Weights of a small GPT-style language model, trained from scratch on English Wikipedia.
Architecture: RMSNorm before each block, rotary positions, no biases in attention or MLP, untied embeddings.
Each number is 128 + 24 x the weight over its row's rms, rounded and kept within 0 to 255. Layers, rows and columns count from 0. Numbers have three digits each. The size before them is the row's rms in percent of the matrix's.

# layer 14 MLP down (transposed), 768x192, rms 0.157, rows 15-63, columns 0-95
099:117136163152130130127111151154126143118120120155119093136116156141160147132130170085152147131106156119164120150097134150070146119091157091116148138091078139073150119103122086114152127133135121115159110151159148115132123158163141150149095115113149143164153162139112122159127125097182116103
095:128119128118105086099119108102131124129144129126174164126142129128132142112123163073092111120095125148091111104102133119105119112125123116140144152185151112116128156119172108097136134130125145135127127145115098149135168137071113097100165179100121145130162155158130142140114159109114121118
098:146095119166126103139169096123087118119152119116124105105162159115120081150144122147138146127181118148121116178125132145148098106152076113134118126120161095111094101162126101141095122103134087162140136120130145081098111155164126168082135140130096116114118140145123125189141151099120135164
100:115092164143129103133110124145137169117142101143103168123106136146145156163142145115114165126108132084137135090118140095126187111117141155141089153115102138140069184116125122102124126127158099138151171126136130129094138130111116185118110095128118122133091147134154106140122113118117168073
100:125168101147113129141122167134114093096122157133138122125144118152100127092155093138111139100086142121120142161103149130100082158086145112140130102126134082160119146099149122145104136162100147134099165144129121107127151044156111126149117132088097145126088116105090130098089128148143109119
106:153135125132150128139120122099107120107148101108122129112134156079139121132094107087130117131125087154184171118123114130114159098107154145125112151151118123153056121136091123136137106125135119140103155189123154145139150101111128126149129142161110117124174088055172130161159166135159101125
092:111105109146146152136176115147151123093122109167139152109121153120110101142137134159117121107104109154124157117133117161092088147137124140126105138131142106150170111179111133125104144173104117115064139085112145108113092180087161125079137131129088120168166120132139124129118131072103176104
093:144167145106122118112154115131065082120144140126124097085126113166093139134117139120144152121120162148096125096122137118174097099147147152118080088109149132124126152104091117130105115124111135099137133105100132119131115193136165171159141116097139114103169102165160154161138114128137128165
091:108080115120174114137154101091139138116151104143136111110110142117124128101099150115131134138086127117043104119130109122090125130131118118134114148165125098132096117145088087161147166127167160142125120088146116079107132158104147141164143181104134102112167119111143133119164172120107104123
090:098117135095127108126103117142131111140119127143145128139159120115102114104129110167116148115119163164110136177132142103087175139163142149166143160135137121142131139137165125138147110167105141126114100169131164118148130208093164202129166085170124154092119116120142183101124116156190112146
102:104105153120139128134130159154143114151131098139154117140111113105094181109091102162102124190153139144101115125103152160157086077139105124160154120119135164103136131143128144119152165129127137092091121154128137164129117173110100130130121105141125134110156116133127106132110173089170085160
094:164145140103119171132164133160115131120125150099102158177073146149091109103142146138139131129151125113128105124115141071076146094131168127129137119124106126113080125089145080100137162138200139113110156146141138128153115166119113130144135110150089160080132191105119128189120156158107142104
102:155104132092099064125081152100154131117133161103093124132145184109142122151163117113129098126125122114116133134093117104107111139111143126149085132151123115112107130139149113163144144154136114137145145120131118151115128107146145118127132101119151143152115118138145097139139119135128122113
094:096138122113126151114100165175145101094143131090113124113145133112088162132144142160096140149151181141099180096137127123182127122100115102149107164170133133122092121122124149154104099141139143085169160129135101135156113212140133124123131105126110126118108111125111087132115141093128140117
098:134125138135125108143149123112088133085131184128148104121111102128111099142127128110100116182109157154120124146127104138154114127157102106131124119112132108130160117105089133106154194138109117120094096180133121145134129116140099149106112134123110109118100128084098109132117131110167153154
103:135143127144122160128101127124151128097137167103181077149155104089126138175168139124130136169088123130126125125129147126137101126107118155095110161152120088132126123073148116150074165130130113166125152148152147121149158131149115133151131160149149133166156130128114127113072092134122127101
099:102135111134119129099153094138125182119115127135157090112126082086114134157110137141143160113129123122122135152161107111127086108113146191174108128160157145125127104131113069109117106156140077143110155169145096127112106181145134145123123114091118119134155161069142149119120146144123103116
104:135138157182134120105131082108134172134112140142135112133116112105100123117114118148138090115132088113160139163088134098163120104111172154150132117133162109116157151103123134132133162120117097068128142107143142073127107077136139119113076168178080115143120118138098116079126174124129078126
101:108121171130184150121088125127146163129110124148101148098104159090158152097128173110141115123114119131151132095132099153144145124116087127150136116127130090141186122163116112153138118113133082120077141074119118118136155114128180148154124119149119122108100117129110124160145166135129078161
102:147120157142123115110101090152164130118140145120090107131160182146142118147125128123149138155132096150167101140142136107081160098079125121119164133107139182113160128115147133104136169121110182128134144106089174121112091091077117165130175121179147145193139110142139115139132153149101133148
094:166145176121168108114075108164127156144131132121156126176145108148139147063133121099125083091164115111138148124113165119104124142123157111137124143150122131114123147072165111160165158147132120129125183132126146122135117147169114188137156085095158134175139089157121128109097109122134168121
111:135129137085192143113133146114127176135149119149112165166112134138121141111153130149168127105139131120148126105104140133127138146115131135149131145145115145140118149105121150158159107152137106132135150156146083172073100138133113106158143156143148107107104110103160112095130145151149120113
100:151137161112126134148080132116141079158105122134155145103123148138143057150130137154139182129114115141132143102160168110136132109205120128161107151134119138102126152097169116120146130125118171131113141166098157124113112129090129154103110128145131135136131111165102099124119136142139124122
090:115123127137136094145159133096159145109104147093099156159120136124114123123125145093102132125131138149068113111087120107122156126117137116136104147097137107111116162124128137125159138125141124100128146120133186077149135072116095069099116158128090086137161115126114146160133150159130092141
102:131159112110184086148108138101122132171106126120098139124130080106136166113092131143111136160146115158182125174148119094163154108126125136166151191116147105112154075136142107128111153099127143130133138137118105150136127095134126111111138137134117157152099162109146162090154128121159087139
096:112119151112115132164112151099061122103189132120142095112103154129148113171131099159117099119144117148134108118127111155137136131135143124111138096091149122158150136096111093099155169105127085136150147118150141098110139085106106173183113145129148146129132081145117106167122138155123055091
097:143134091123169146108110150104174113131158085097102108095116129103114146119117112148119106128126152178144149150128149148126155132147107152188117111133110131103135144121111112129151120097082092130139146058165134136144111204107126123128109139136123137086098148145134130123147104169110112135
105:172111116124089100137156127138119144154127122117138121116138104091105127140129133140114117089112130110086115176184122110162134151102110130135123137148129132125082118104116130145092084126133104166067125137143118169172117161147109126161085103124095122124110134099167093176144078126089141103
096:098123107129135143133105130115139152127122112094129148175131121105131138133120095100117141152139135146098096088125143175118146114118134174120105104091160161099103118110155124172140062154110143102127118133103168143132133119156166146123173124081149109108139100140105142108122134134147137103
100:110151119103118136146119094128129181137128138127078145140095091137111121094161136085146147137121153128116151126127062098151117117108155087114084155132131123147151137106145128130151158085136118092147140103122120107159173129135154090143125113150144081123118118116099103069160118117114149117
097:159115128123172117125103126172119090145121142147139133153125128142137101139138124118145142125098123136163119143096122124132146096111117161150123129182134135145155135082076102138102171091135127093133129089127166125137111136145133138136140042144139132176146108155153127155130112106095166135
115:155135125132110140133120128080136094128164119121145098125129119131103150136141091123137120082170102118122138135156162137084167147070120143136110133096130136123076117132121145161106118159112151172141151126120099135138103108113112144151116107108160149105151137097116139117113082098132130132
100:129184125162149130151114129148148123136167156102129159120144163125167126124138113088162110164103098109153121127143126162106136121142159113130123109112150133133045125116070128130097138089161110103146126129133156170139121095110133072108116108159121072158129109128124105141115094155165104095
096:126123138153072117103128146118118189089107152139118113134147144156147159126134125149120106120104116126122089126081125141125124127125122131167145119154180145131074099148151106149136138120141147147103154154150148094076105147128134145098130197099091191163154137126173109145133151078147117135
098:137188092118147107110172120167118152098140161099135119168137106123116168145127119123141147122112117117117070166144099134129125136090114126138157142094157124085137125099138115148117101107141100103117144128139114125174154067152121127145124106098152175135148119115147142101084142129185123158
099:151135079074109140122157100132133136120145120132127135109077150131152103097131119184154114138125101135091115095150133178130112124139126122110117135149122098113126110160151080146122195146159153144106129153136161179117170168143121146133112128070140104155139145109102127122163144158156106134
108:114135141162107151148098142106116145141161157131106114115120118157098142083145146147143155146139134120200119107106127139148133066118135104185098072123104129121104130157095090187134132172138095129096116129136156136140108102131123150129127140137107121160109130152129126147135101164123150119
106:111186100154114174100119110147119148147126084090124116152139134164121109139101146099161158130158143093098122089124118118145164083124153101142146075114112105092091119144111157144100144136141149153130166140110122113112127111140131126068095104136132149153145079139158125127102155131147105149
105:146152150120106104132125129141160191139133119077073164085151148131126141108111128074149101104134076121151131126094165126123121162105078168100151155118174109126116126176128159131136087182114100115131114170124127148086126123155127137083108116176146127149147111083108124123143134085185119151
102:162076106131128131136127124146124171130100111111149113164107178113134124158140135104117148130107136149113119152113100145117156137103087121134115139120066117144139103141092141090111128106155129131140141148124197145151127092154165131119152124110114172142109151158121190127065153149148097161
101:128116127186166127130140088115121125107125128109136117090107125125124173111146138085106077177162110110147090149125128108116116096130148129110117123103150123121104121131150162114159113097145122103138159112123142157136124144105114147118145102097141110132093126121123147128157131129132165078
096:136159132124114134140138098102154133126125113153135095128158180116172163118119136169132127092108137162095126183149128084156126122160101112105161122104162127097100132103155149111063084140134102121157113157131120086107095150099094135099114125116145162133138139129095111150116104111121144125
100:144150114104107135128104145085143166152178093122105129153140133139117154132131144142136133091142147136090150169133103113160144105109140153094112172136112137114101141130147133150143138122100088103147130127118080081091160081162129129165133148109107113103107138131091137092122111112078126120
101:133117099115151173143127087103122086120164147134188144110133122116119161115144115140133078149100162155144162144109144147127110131115118123153135125117111133153144117128128166135157100159130130112072133138140143096147150133106137159141113117095139177127149096164135070126120105182129104107
101:127116119107150166108131106162089104165130118126107109127159134108074129110092130141128118148113105097122100116165164135125166137109152130169116134132143127110157101112126154125118117153140122128132116119082138087156117098107148128121104134138143137096113137117125157141153139088112059120
098:118161096109198107080175079094116158116130119149118111109100132159129137127087140156103148150133158150115161111143092097174126142129153114124120123140135143118110145097137153122109118140110140125126118175122166135158173162114105094141132140146109123174130110131148139101134130125120084160
095:097132133122127189100123117125138117129161087104074150158175181152119154143106072122128159108115116082113148152098133091147126091143123094117105125120084118120089111136139125129149117122123089079141077155112150148132158107142113130142120099115078120141112156135114100138138126128123156136
095:143118165137104120150107104114139153142114162094098085118134104141141115166155094119137143159141108148099133102158138182105099117153138138119181146098154096168152144125129137118133161143093120130106113106127166187142169194108103136097125158138117111153159122099146143145144180102154099118
095:112133114079101132138077095132159108124118148133119153148131134094128139155118137082151130131143154113140138105135126114120122104139093105079144130149113140127102111096193126112153147102091106130115108106115136132079112111145117147154128083083101168105136145124110117142151151127124118134
# layer 14 MLP gate, 768x192, rms 0.159, rows 16-63, columns 0-95
102:147127145116100139092123130146138099110114123118085126122138089140136133152199176136143135110128126125112097098135146136099106139138093106189077154118120066098141105139159137127116140132181118079077162131134124132107098108157108132113121136156113126099061149136140180120116107112168099158
098:117100134192107108141128119178140165173169158098128108104143119098164129119121158125136105125143105145123132158144120140135149134175143159141101139155161113187143098171176132137107146110155116136130138093161124125137112149136115137095122164106097151146097151159133103160145100154152139089
105:160118132103098145139129092084120141131106129120126084172147133080150138097168094157112150117152095124153181122118111126114097120107084123124135123080185145154167139155133147107141104125139120077137110113086125088139133146124082113146096124129132123143155126142104077165132184148120110104
092:110145173131145126113125172113126127120079160168118200110095115146105120134086138200133121114153162098117103162117136106127131133154148135105107179123116094155147153093080144136103139111111107109139148113126111105135084122109095110127098130109144074114122158134154141140116143119112064117
098:128155167103132122145175162122133131136146136110122150116122138106120144127146090122125160088130114118077160109137102049113150143113182097115113096132077133173166115148133075137153113104139150146155145083122161138142128119142130163135142180129161120088143152126140136129116162131094146137
104:061125101116119153123099075091144142133149167141151155152148114116134083139145149088127142151077089140111082130133112112126160150127121136121136138130101125175111095133116121096109158163129144161113144103136136141122118125118154140130144097135152138161118128154074125153153155188163129158
099:088106117139141112118110171082175096143115114132142120136108133109104122155167132146152129090131139169119133149126128125125146147122177098144151117122120075163092116143162114126122153147129133120172136150119087140110141131138100083149137140133129164154126141132111125157118109133168144098
100:125162188161166128128114106120125157098141147168120108133104162134091111132150114117135142150097092145122111157098133088099134114180177158098132119150118158174113089120125120106146136119182126085113125082109160116092108136156154109170149091112098107069158126138129142129144097114139152119
093:087167139111127155113089139110132102142118115120090099096137134152118175150114119129132129118119110106143071108149096148119095141117114132086103082109157152167106094169159112118133141110150101125107109099154155118131156117071124096114145133105102117132134112116053100160119128139093156157
101:072092099155143106090105147084165107126138099134113124137165095134103086160187111160094135093151117144113086119145125091098136120111112181128120149132140115131129072153109132144150115153128103110118061127120186139147104145096122143134177131086156148077145147167143113093131101143103095115
097:105100099148169126187151130148132115139121165085076129133113113143137104124145181128138082113130131149106080116132099156116108109140148098170123107088094152153123123154101131135134151145106137098095177133120175139103113154130091153135145122150081158112115070097129103132145098122128105141
101:140133146123145125113102130155118117102157092120130158147181126114121133156140132128124049121146130110124149155156137154117093082144147107123109157103182129112180169116102106163131135143124112106152115122164106153152097090189111102142123152125141119138110149160112086124137117103123095115
094:134127112122090116190120139121114126123126126119108119108138117122158112131130105135156117145184093136122123120130087100113120122186141156190138117147093180121085106124085112151140132101123102135072084080122123155095118136104115120162090147166110133136138108151129153112120101185142184118
097:091129133137169133154137127106125109178159129094097160142136112129149128107134094154158099073118102107136093152122112146067090130111105161125107089149125123134076097125108107117120120142123108116136134092157133070137133089120152127121081162158121177098155135109176117128132137143121131106
102:135141147106106098154070128151106125145135150132093156115108172120142146122100128148145143146094120108164148187121067102120118121142125109096164102096115168135112149140080140101148123103112171097143167128165152136133105083090148114131149160111115106097091113132138137169109101105096132128
101:119129121130150157091134127131160123117104115131146122144130103125120077177150137125144129141130127134126126145176166107114100150164094133131103142131161147142109135160112126115108132138138110148087117113144144109145096107070161162175127105122131115110119148145126101131102104106118162176
106:122161119152127143205131122130114149109116160145128123180105138089149154108118141139149128115165091163099134146081147114140124129137124140130150137161122123172126123134103107073127164144119156107146104123080153113118170119136137128107069121098152161133090128121129141115095144058086055107
102:108145102111161173115115110124125100132152103129111122141134153103114149102163115140099118125108150137116091110138093152129156145094156170173114107113136104120144140156159133158146155130135124141125110106109116107115158126106075128117141169113102117115122074111126140080154106091144125107
100:118136110125096127127121117134142150148146179112112167133158132183117120131121084116132130099147137140108125127093141060118173096112115118143122103140126154123131113140120171118098112109118159170142098131066110121173130107103134164109147144058118155118120134138128089137153134120143156162
100:116108112132170100102125106094114152158152136146169104111150088107122117090083145101121101105109134096145175160114170150100137095068169125121145128106119112115103106147133130125116152070165135118077110141120114133113111152158135105127147132102096155127139173181107135137148118159172146175
100:132136150113128152134100138129090141114133140147111147124131117116123090130098163153110087143132095120138162111122100125141122151114122108086145109115123118105144123113183151140103135075144114111148094178144129084124169100103102085128132124149118128124083140112148104155107155153136107157
103:131136141075122127149139161112140075137143143127123108108120158129124092104146138118147176162097112137157113089177142147120108114139111093127148116119135156157119118111097090150137098089107180135131163153124184106119127115144138130155094175127111093106107138144147120154122114123142117134
092:114084102119042133163124107152134166110138119122166135156124122114124074125098139122136133133081109097138127086119140092131145114106145157186153147149147149078134137137130114147124135124110123127132155143125111140143099150136143139130174130115150142106130159159140110143159175091082140084
104:135127096166044153138148149105141156152155110140155158183150145115167126132134099103111144147121150114109140154160125175086131143108129175137127113125124123135107138165112116114105132159151133145113149132155146144152155132111184099126140073159117136100134177117097148162110118133113088172
088:141163107155130138128131113109115148126153112136155112167144143154122122109141124152149097144109078114162090118110171139101147118136150130092150164090128177121150130160146098084116141181148143127116163116180142126075096129097130126156078133141101135090108148150089102166113162184136161116
100:108134113144139131114129102135106107126101096048164139090125139099137108143121129133142138131084114166149127141100142094138134127130099127126151159133116089093147127115162137128114135121121089160101141139110124135128130103128135113179153113155155162077129083130124096104119108120111132127
097:156130109154137107096137124119104165145145122119090132164133142134157146118111121114097193121094157136140111126137104099150106153144096127114145157113136160111123158064134108122111150130167097119080083149161099125131154135120128156160117117141163100139136173086106141153125168152164139181
102:108141122148129099132124135121176142124135172112139169117157113128069093129095158131108122152105114127119143076119112127124148113122118114144104106090104144142138139157102101105143157140101115138093104159105132158145118137145122154128148154120127130118166140107134105123137121166159111134
098:139145125120126128142132126132096104137112161117072115141145113146144144164133138139104139102146169130143153146116120102117091125105109146112100162113171132140147123094108102072105131131152063099140114122114113133105183101132154119114089097130124161137139129088142090123090133148128153140
110:059124090104093130123137120158145150151148107123144121112099169113180161140124152118132135112109093139084086093109146112111149111147138136150108137132132160114123121152153112123113121180135113132138148125147133100105113142127112102208140130112147156131134113115158074100110126118162110123
100:096131078121143137152113145151110129144126111098134104117116125083112138116113077133118136135137149156138158120128125098130126154146096131142139152180156120106160112090149096127153104083149104116178110156152102163147132096103101183116149118127127125098106129159134083095155155126161126136
095:118101127115141138175142133118137137121100139095109108150105118074079128108101104108103150152087124088122114136131115160169171119113095185122158121140139100124095131097166144133157098081121158132114057133124143119147162148096113122133167134135112142132118156135129143162165098138130104104
104:105145120133169131129144126108131142110123148124152095131113081157138107130137178122134135164092096129135108112096113168124139150144107157158123157143114139169119123148155143148099104147132148106117147093154119124078098150096154154116148097128134126118169102184160150143162141112146102118
093:132114146130136100140150156083108131127126125168124155075164135148179135124136127135119161132141144129100154121090154110116123094128086068096166134154077107129113116176120192101088133139102121124112149115079117133161134113106142092104125142177130131137099098118114164144127126136098105115
102:112119108127138157141113150119178152121154166115119139133125164170097116127159127134146120074114115159107076157106142159100120132153095088129149176107131186142136101151112154124088111125104124145111116136135158104100133094124155129116113110090148114092118145153208164131147108095103138099
100:115107112102118115107109148132135130160194113140147149090103077169131132092072105125084157118166092133111180129148178154135130118106145104119119153155134121148131114152136110129126150145140162114126162154130186087133105093132101158137139143130129134158098064141167104145135083132105098119
102:106113039140115103131157065138177112128163133150159115105118153138124148160168140115104155136080126104124129115147123154103098114122130112116147136154168113094118134119162117107137109092085157133126114118170172120129151126127101163127103129122133154171127137158095131128136113183113135096
108:123111147122156143129143154138128107119133127145160141111128186103150090132141121148148108139161134128103138142152155163104103133151166132167083081074112111125159128155142128114138120111119155190140159094137177131140119092121156153096128120118142113141121133142072173135115092132129184128
102:096153119153096142128147126136147151136113096155100087138103130119091130196126132110161130122104125131137127161136100132127142096098130165161186179104103107144100094148139131124098121118159145119148110116121142125094122142118119134149134184156097138129081156155117109099158141147163136120
101:091126173136119126176124107111083090154156138124113118178073111123122126108141118159155096090113098117155094147090115151143150084109144171105134100142149156140188128173132134125142152132151147103159131125124142144115137074171147119181149090110122169069140124128122127125104092143109122126
103:164108143105120120120127101126144127097147115143142161091098135124114130146099112113157130145106146112131105108116114114124130091092120162122107182099120112176130182099164151157088139105130107115113101149153078160145133068121146134121119132102116105140100091096115143098127135097155151130
102:090140144102148133119132128135099164084165161119139137116138129116150137134115134144187109118134118161162136142154138127101136119139129107164147142168108153141150159143138153120123122157147201136108106185128144144127167121161128110144067151100182146109115143106144132148126146079148135180
096:117115110096145124186147128115077149138124091168130163114100092105181088131148129165171137130129147151101103101156135111132170154143127151135118159103127179134148136153144112151120115131120120127157122139140158124118154106105176167151142105106127089084154140170163147153135132164162110131
108:114122104106158150120143098150100147107090152106093152141168105117128158115123117131158122148135134130133128134125138141129117142134138151135102091129154099133176126112123104113118094151142101099126091110103158109166133121117118080139093123144135134093118135150134123153152114113132096118
104:134094166097156154140103136138149134105146149132113151138099156110145160138142155083138120140113099129087084124178135151116158077122155146119180162088129123173107149169121099144141143132114089129140189153130154092179140128117115122140107141155128154123134121100090107138136149141142168140
102:102140148107129145127164132146170114121129101154135074119167121112103139108117143124177169117142128148145117110082098127122127112155129129100109163131199115115145170121104114114090120129087145112128130105149139150146145124109140148122133113124130114140164153180122111106114108122125147190
098:138065138127104162126147111092140132120144118135148170104127132161135146141117104110129162164097144125160084147166122128135151117147119160163104117143103137158158158090144085135128137154118106146151083126133115140129169101150111105145117111128111136100119111147126100066155120123137099109
096:094122118115147150136134142145137152107105134173155122130144159145118143181080162122158125114142131129137154106155117138136114137153136165060161121099128177140145167136110122156128156101111137112120115092140092135081125145154116140166145106119117121171123160099094110120106130126155152165
# layer 14 MLP up, 768x192, rms 0.165, rows 16-63, columns 0-95
096:148108112108193119122146125132104163097171132102133133123170115082139112101136129120141094149126113123098153157160142125123161140084143146133113119093123157127133123125114094152167115101138122110130119157148123104129137171109122139130122104102088147126141124160127133132174107175099116147
098:108158149130158107141140095135158086106049165156156118120114122115134145161136135127123128121117156065109122121133155158127131128151168118131117077124117105130140162134146115149166101139153112123161109109136117170093137114129118177139128109093164121132120147117153127135150094151071098080
100:156085107125080103125119111163155154119134120116185110150148097141126135116141111169139122118135086143131099138134078152110122124163077135123129108143138135139122118130117115115118115132131111119139123128137152174122103148114155129095113164103135164121100103131168122156159081135066129057
096:127143096127138187141107149150109160125168131118105106134151100119116128131118119063140143139110144117140146116160113115123061112147122162103148112114101077071113138180116138071114090165131139124147142098130122147117124161101122103141146155150125145127115160127123156126115131128190130119
103:116132158098115112134103142098145133096143123173113145141140138170139102125133161155168122155087109116108143127112166156132132128131138157137114137137154133119150148136142114116133117107131128117137110121124094151105115174114163136124096160156123079131133144110145107152111121142193092168
098:174131129101113112127124161133093134171122198149116187105136090114147119151153105108148097127100114125121084077107172140140140098103102093137132075103156131158155140124180102157117135130083139121085150099128120151103165133111147090134148095169118137142164136149109140142140088144107134129
101:127136085140146139104140152162101116121133188183111133169147078121119136108154138151174110160092133151138086124173117110100127103121130108107113126152112116126134129127126139129117118121117134101119114108124120119090100179112088175151098095113129128141115136168144103113146106130125134138
089:085155128113130153122133145124135121149147104117169105147120150165136095136074150144145108142127126139165103127122123116168128104117104140149106138104117163103109127151108135155104114124054126148119116166102129136129097107138091117090145094149176117099133082062141109139137093151109184141
087:165166128173160157112103103126110123131143094153128117121147114129163113094148131133118146150159110163088142123126111123115139155121140116121121118134155151117092105113076110093131171124147098123154152129099121177090099163133170068179089100065117092131121120099183107114123174126081132101
098:136152105141172161139115117114164142154135120112132136095120110149114116148088083127145126173158148135116134139156087154124122111132134086144163124168159171120086113133091130153133163118112111155149120137159120123132076165093156124161117144176099121128191120110105126113096139135118163099
096:160131099124123114107126116125135103156102173108128122116119103169136096110136084069121117149123130113110102165125119145125128094124188106157096112125132169117120145129106099115138106160141108114132169129137089135136120138112103164149156133113128177063161106145168135134123093143083121142
106:148135172128089101106074132131098140116153147092102123103097171140139147140167113164123104122129130127139130163097150167117154123125122148106100117131132173112181123114134111171131082151164100105144153129112107141118118149105110128115121075157150133119108157144132076120153133128163095157
089:116095147120115131126130105139108095102091112094151125136144112120108132129132142148105126084111138143111131151123148142145143102098167116087139118135094088138173110134145080144118122111103125129132115158142196136116124148128133137146138109118136152137129160123162166136149145137165155118
096:128146112133115114114103108159091112142149147128133106097100109139173091118126125131093071143113166136132132071135132097141076088114183118128097134104122097127135130121139134130114140186156127149138107138178103160109129114103146103120134101135125115122111114091151121129154173153138105100
102:182132109108131090158137147124176163112141147160107165153105121114108175121151085134152116184111141104125128165093152076143139132066091132090120173150131125098155162132117100097121139143146109161091143124132155109104117127125129094117104105108140158118130119130116133146114129125127158119
103:092119089152109135128129123108143130157101134116159135097148118144129108133129078144131185158119127156105103151150114144074126110121145127122099145171138182108132118109131148147135142136121125125155182165163117137083139137132117124126137165110112147136104141140114143138123128182109111124
104:122148156092141147155143177113139158145152136134112140148116113110121130135144096142126048134118114098162140149117171179148120139128100077129119107169123145151130064149113137114080112177130117149154139152109148094136162097117164108114135184115133126147137177163091139084123178143146090133
100:100106149099122142135137127175110144119140085135080129095138098164141159140111127158158152146141121094177087141186120131137124110133139085131159124113186116129110090122114156137104138137130173098118159110158125129123145127133134159171097125122117118146138141137127100171132140082116157102
101:145130127169151118130105117114100107115138131123080110120174139112172091164160145108104132139125100146134171143156101149142118140094107132109171097139096142162139096127168125116146117129117152135150150159120173113131149183147151146110144149132148155127116109129148099100081151155153152137
094:131155107141104131132122108048158138102108111125162089079138090133171155160094116101139143099141136109154112131172136105154155148152141108139143122126129119119108121150166113105143112114148174171152120144132130174127140126090131127141132114144112198134144127140149161137165163161124098140
110:123111128108116140136137156140135128120122177132180126150153136147143063123146155131140139122138143120152136131113151168125136146132103135109080088105108097151084137140147188100110117110135162175143136147160128142091114140110123077111125105148164157080093123114143117106151125125114103104
097:127130145136136143138119078082084105151141104139124143151193071076120086148153151140135162113076099087111126146127128108127097160181085111117089105139131126107133090142156094116106167140116115114151132134120129109097133131135153167140114090093129164089099118141120130105110148167117110123
090:135094109120198164108073132123123140101136115127144102135120158135127089141128137133137139113091081105153148127167117109171150106169145117132121108116101170128136100145116092071138105127105147135162123108162124140130111081150151158151158101131159089141126089097146147133115143169148134154
104:112053130117120154133125101137118104111148118135108133155094149131130154081122101128161116114124177118138147122162116133119132106125144146088125133132144119115104156180117136138161155148144144120109091187132134134126150111108135161122144108148123123162119084105103115091041073135134130133
098:117149119150104118147137126126079156154146106153107151125141158095073168084181121110134160134148128133121083121119133136141095084130125152100109103120080121111147103160091108111123107125117154115132113121146098143122148113133118137157129106127119139150098119154149126149136158089128103158
097:144184136149124083154141118118119142136170176183137117140091138154120173146098120107168150171112133115186143122129121150124157112109114137167128086114157135152121156119150108098143133160194167108100164129135093126107147118107112092116147132129160131138133136121114134116100124137144100158
104:114101081131118111146174150104117133145148165071120168087138105120135103128080149121122119124156120124081084130121092117124127133107170119135134135129117138156137133136130136156142123151165118162106123113072130102140142166156124150121081104095092174117152114091121171118105119156097072132
097:134118148132090125134120148139088107141113110130114144125148118100141116160065131138156128150110150157116136126166166130106124113132141133137149103124078124145158143118142136117107162110129151138154135133163123107116115109131129129102094128114096110114130162079139133168116128111166136113
098:120142086120158114103130127118145091155088134146143102133099129108146142082099119145120112120125140152132131110134106134123150148152126073131133156102188118148151112106174098096134114153104131153143151121157109123142118136079162129093104122157110127114127111118091133086134122125136137126
097:128162150129093096082090123145143125125159131135159130136123119185101140092147132156121098118124149183117103089111129147120131106128145174137115152138132107138176134111109087144143104123115092102096128126155088141133125113088106147137133116099129121145113108127110116132101130056130147128
115:170172141117134116151165140168108123158165071140103113144079141135080145140134132151188135137144113125162146107143158125102133118120089151137117110157156114100144110114152104146106117148139139166186155142120109151176113133156110135137112141075114126143112131097099097121097115148142134144
100:115151109145130150146119144094175096113152087162116099148120133138132096139102123136143127129122143169093152119130151154127141073122147163119140115101150110097067108079164125116118143083136120139149151115151163118097136132130104187114109150161131131155114119108139142133146111129157121107
097:116099108123131131057107132136120152164120183135119119124182126156144108162119167138128145111143110148112128102103163102116148100128130109189116128116082140098125154130136122122127138105136066110129169148140158128148138099123129079103183083154161156152150131090122138097118169150143114139
095:131123164161148159150163163118136107176137130153122126082107147125112103104143107140135133120136129125135092149153126163160142135106162139130118100116127132154132116104121128111132141125125114109122144104104171127109151149128138142111126166076129143129138119064062146099116124145124137118
101:100132082110111142146207147114106140170123143151123136153090098133138104107103160158126104145153116129119178149125160161117115118159142145118136123131145159082175108130159144115122108114117117160095149155122091132118086158087143101110119114168135110072113126131123125115153157137142145147
110:087123121155183173172137158097133083135137117164145133135155111139143117100125112106157148148151105119129146125132100103147153168124147158144123099094107127090113154115117086159131120127117139160087081175111133104129106143099149122179159121096125101136079175134119136131160093127142101136
106:146089099133094091085124145139159131132166151129152126100117110116107084135049141127134140162104141124140106137149161143139146141145099111153150106141155166121100128127142123130106123124138152168132113163129086160143122147158110114138139137118146139187109129089144124101158105113116134119
106:162132120149133146115141138166134119145169098152122164043097149123140139081110105121068134142150082124148160154119151132181093120162149106118123136105112164148133151107133103100146100148103079121104113150138135130159132088145103101108121150139121101110095144103144094142170126172128130107
105:098108120088151150139117150142102118152123162128136106109157100143115125161113113163084149122113101133138126155129145113151144122120150119107191129102185113138150171182129130124139107111081149133151108121091114135153098146125145071126106130109098129107133126162160106108146118110143138146
101:139114138139151145166108159137117130155113105138138140148067170168081097128137136132139118140110104095135145119113107145103122090106123172132125095142074127124154098169118116158123112116159179123138136094113146133129111110130128110152139141135132142087131137111157173088145155106111110147
098:198109130129125109114115116149123084138148125111157154154108109104116100120136149134145157112141127114068160146111113098117093097073119136101094132122107126111144146129119117096107131151165088136146061127180139150146122113135102130121091126123139115120113164135150176154175103143164135124
100:164134128143153149131138102138149120123180115149147105101126168171127105135100112125128095143083112114118113146180133118187104146152147131122126168112075105139133081136095146110097096106089122130082096126125124148113152140127126112145137161130115153123124104090127137112135150122121136121
103:132142141161139127103149137145160084095092128128077115130106127106107128152128110133122117135115120149143125130092178102123118111169140136102129114106077157132103121123171104166086129134121168124121129133119155089115124111148120144143074121152115140121127124124119119126074142157139133086
100:104130164170146111131077116069153131148148091135113168116143122143162091154150141107110131149103117157124153126139119137108126103127075107175154134136120150126091137103125155119124152128125128138118142172139095168127118110143128123155097124136124163092128132086120174128133152127120211129
099:150149121100139134092140089099159113107176100127124139076112135152124118118145123211148125128119084108136174108153112083189106168082136174156115135194123138114154131117105129167116141073094101143142153119109120162101146171111122065154108151114147119132111140169124155112131127131076087117
096:139118153102148118155132135144107098146098155137148109153137099133152156154117139102128090163119119120162123116125112112116175158172156093179113127132157095184135172147181107178104138135112135145150119157097134140168100140123108149131132229125132110105087103103159157113127185160113123131
095:133132116115142144189122130116124136107130105097154136120130125101155163132123137159127134153119150119140123125087150126124106116104104130166157136157165135168055117143083130143176140153163124135141112092115152148172129134146092103118127138132147175139169118118155146106120150090163142089
104:114084137127088125115104155121098167143119146121118081110125154133117110125156123152143112100115159171055131102099148144170151140139152144123101148157079159149114121120125145167140104107112107148119136136140128117144126077128151157148150094145102098105139129168136141123097191150145122135